{
  "num_hidden_layers": 9,
  "hidden_size": 192,
  "num_attention_heads": 3,
  "num_key_value_heads": 1,
  "head_dim": 32,
  "intermediate_size": 768,
  "vocab_size": 1715,
  "hidden_act": "swiglu",
  "norm": "rmsnorm",
  "norm_place": "pre",
  "norm_eps": 1e-06,
  "positions": "rope",
  "rope_theta": 100000.0,
  "rope_fraction": 1.0,
  "qk_norm": true,
  "attn_scale": 0.177,
  "bias": "none",
  "tie_word_embeddings": true,
  "parallel_block": false,
  "init": "uniform",
  "init_std_qkv": 0.0361,
  "init_std_o": 0.0361,
  "init_std_up": 0.0361,
  "init_std_down": 0.0,
  "optimizer": "adamw",
  "learning_rate": 0.00255,
  "beta1": 0.9,
  "beta2": 0.99,
  "weight_decay": 0.23,
  "lr_head": 0.00994,
  "warmup_steps": 241,
  "schedule": "wsd",
  "decay_fraction": 0.864,
  "decay_shape": "linear",
  "final_lr_fraction": 0.1,
  "batch_tokens": 65536,
  "max_seq_len": 2048,
  "doc_mask": true,
  "train_tokens": 315500000,
  "max_steps": 4815,
  "dataset": "wikipedia_en"
}
Each number is 128 + 32 x the weight over the matrix's rms, rounded and kept within 0 to 255. Layers, rows and columns count from 0. Numbers have three digits each.

# gate: layer 6 MLP gate, 768x192, rms 0.0754, rows 295-304, columns 96-191
# up: layer 6 MLP up, 768x192, rms 0.0739, rows 295-303, columns 96-191
# down: layer 6 MLP down (transposed), 768x192, rms 0.0697, rows 295-303, columns 96-191
gate295:167104118138104128124080123156141129119120139151162076148156084235109141128152110129131107129117133172115180169086084135122103086106130182066171111147112116176154108115135040106163127132106110093162105132088124124112134106116080185114128109145091112191114111138125168163098126117168096162
up295:159137153142136134114107118123100125156073123113131109131130119125164101125167109136146144160155134097088149099134061204074053087156139139118053116080122088162150173085106134121160121153091108092176138152159129148108128084133154151098125091095118178110082110128118185118107087107140147124
down295:090137146096168121089113116100114152134115122085088120121131142133118110111138128163128177070097123122141110123117156134148124143143146127088076138104117112154091207115128118116120111255087152142182137111121041138124096132139133084095126179104111131116122150130126171145110173127097165047
gate296:136087148146169098149136114110126103150109153120064187088121110132072110116097161104121127078152133146130075137116123177076152131163168177108098167148134195165160111112147150093125143125091102178143113145086124147113207132125113110216166111165106139128098154073085166122103211160120132126
up296:112129108063129097128116108139074144168092115095148125138116148103143140101146135094139043166105110120165111100138207147134065114167178125148135048131166112101102131127184139126132123150191206092116142182134160186143108168135105180115176128148158118127161213131150095169101130149165142102
down296:079070128122098138136135057128101157187097075136107112112135138164105092074158115221131156117123131124174131116107136140107133198126153096086112068118130092206160118141108104138073172109129156167146125152132112085110111189126225116180134123115155129126097069126129112164152092084115101151
gate297:116183118139131070056164129133101110112144129119133115131151164174093123121149122146122123165179091096096178116136079118118067144146128081112142109128128118130108096123114159114111140125182122099148161168121133141101147092108085098103112086081122113144140105117164126122129125135143153043
up297:084138104162088103100156139150157165132102142121123117119136127136122116123213120136115185139144157125150105106128118103102113119108156150101119137159093151145117091142141132107112132143129126125110152135101114099154094211094051193092129157104104109095117176068139125096136124181111126145
down297:155125124167151067142113155131111120103112158123097120126110159110151092099102117112160062149103101040150137140152071102053125146134144127098113089047106150139128089129111117171109117104129073118110127122107089100116139090093145077150113081103169188110125143124128092094185092128148183118
gate298:153143115121145121135129087158127101090177124108139101148080092146118133115020150126121103166148095131111146198149099143132077083127154116153097149134080123120080094167121127084110115142098081130129071159145135118081112118107110105101122172091155154088129116087156153172100145164154152140
up298:148149123128144152120139146151109074106091111072192157124137137106143105136076129080117160117115122117121111195143147109120172081094093137095137138171093142160127131086159209209107134101130119133087110146133174147181122133117137013115190115178141114070110104113109137109098131198096125156
down298:129137119081104180130114104143149117128115077092167135131190095168183182109147164149163088139137098173172157107135113126103102146158131156137128130125126149194134153083134127111124113126113161141186125134096142135113132086071114117116123091074103139138091041101094144129149091086184104182
gate299:176048141167133127135125126137119200087107110145127104165097072134134155100068120096142131114124121180122088147181149044168155105079089134160132123100158158136123121140195116126108143137129108152150067154129150158123100108110091117204135163184097133108068101153146049187119056143165140169
up299:170099143225141070132083179086097166135123112121150182176177112136141169173144104114130118121151129183117148092144131162107148136112145136168128147165129117150137163112151134174130087138085115099148149117117179153117111150142144104166118178192125138134117139086133131151115168108152157084
down299:065132158141100128151121142145094104093152139101146156108125116137131114080160158197094085148163135135147169157205150174152120061079098102089105141150102098141137188086102082162142103095111088141081119102119127124120087116098120180093078087154198110117138136058165158167132146144108138172
gate300:107144153142119162115098145066099106148148160101203153163125097098108099133104195057099158114175105122109184139122118123101112094122154081152112137112096098105143101173144101124149157098145149148079081168123096135111074126120136132173180141112071113109070193137226152092200058142142188102
up300:089161187176081133110150108184087138098079098152108120082210156133090059129115107083130138134098103098140145113128085119119147128135147190147162104124052107079109116083123113113092102135117111143165107103120152103061077113163155162078088137132149113167121125166109041172123109106109152121
down300:094105128133111094187148164126115234102117088155153117141084099102097146105134159078121097136137159154157085151121099095128133121133128082143101077147115145079156103180124190116132111099111040155088157122147103121103150112141109157088149096139164118049130075133151118099119179190067144128
gate301:121140144149115127163181071111157140158106103156126161103128161173194152103095089134108175167122132191117092117146148157093106127135187164100147142101135181123186164123143146104178094114095121093138178099118120166086091098126153149168100165136196130115115157105192190133118108163147087179
up301:123118134142085163168164145075082134092141118124180113155146110120136071123135186125131118200113093082113076115124092133069124127111160130087100155152053106072099110162133150111071158160125121132131076141091104161158107107114163117104115184129165081127102128138106087158137077174092101156
down301:159115111157126083078103127163149032148144152149101133111146140152106134127046150116106129101183100138141136179160102119169098146125139140115113149129162144124150144156152135128150108137115063093153184103138150109089162149131135120125091057146154142124128125104106196072120178106117143167
gate302:111109053159131093148152161157168113098097131135116183162140079094096099085143141129133125108190135173105127097066136120087132130102135134122087107106094175218110115126118126107126101130081141075204133112113090123130081158137119155137146149152124091175152137121145145119149180181136118148
up302:053113118094179182171165139178081126113168086108191083129051108129125187129122114092184108152068139151117101122121135158145155099086148122151125101146103166127103138145126095168110112145130157134097118162152125140103101114129074149138124127113172090085172153190136146129134114160093145150
down302:095098079100104135122115150134044127098084114111128129132113160088174106157115188126078029124110177140150098169118125135156142147089194168135124110154144135099078139119114116108174078251171164092138164167117041087086133135109127096195155122160123198187073188136105074122082141113124182140
gate303:202135115100114159108139103103121131193159134117058117147158152124086141158133164118134139115142114148149142176175127106121175093150154152175210115132138125122110087191190118114172092050097120135183135192096188112140121077121128116186124134125154140160183135103173120128132140137108153136
up303:141118097152143105095129088121151137205148121178134129137134165152155116092176126090094136139083038159108097089126156110182106109118125131162190106167102142121121146124139114134116110122130103120147068123103121161255164106084145136201124113095162135091123140116125050089115125122126085108
down303:167143090129102096127023139086131071093166130136148116148123160117120110108123149100096145094088186120133159131104146122136156126124164097124110136147112141127107255121157145137155152130128166111083130153084162106150131186121197094105120169135145112046141096115166114124167115144103112127
gate304:096120154152154132109154144098130180173145105085170144131134152158077135133123167143080159144156069180168135157125123118127116170084118156117092112124147121115171109168138110127145093148024094137139125123111084072126110154187138119156135105143135122089176138133153156092092088101115139149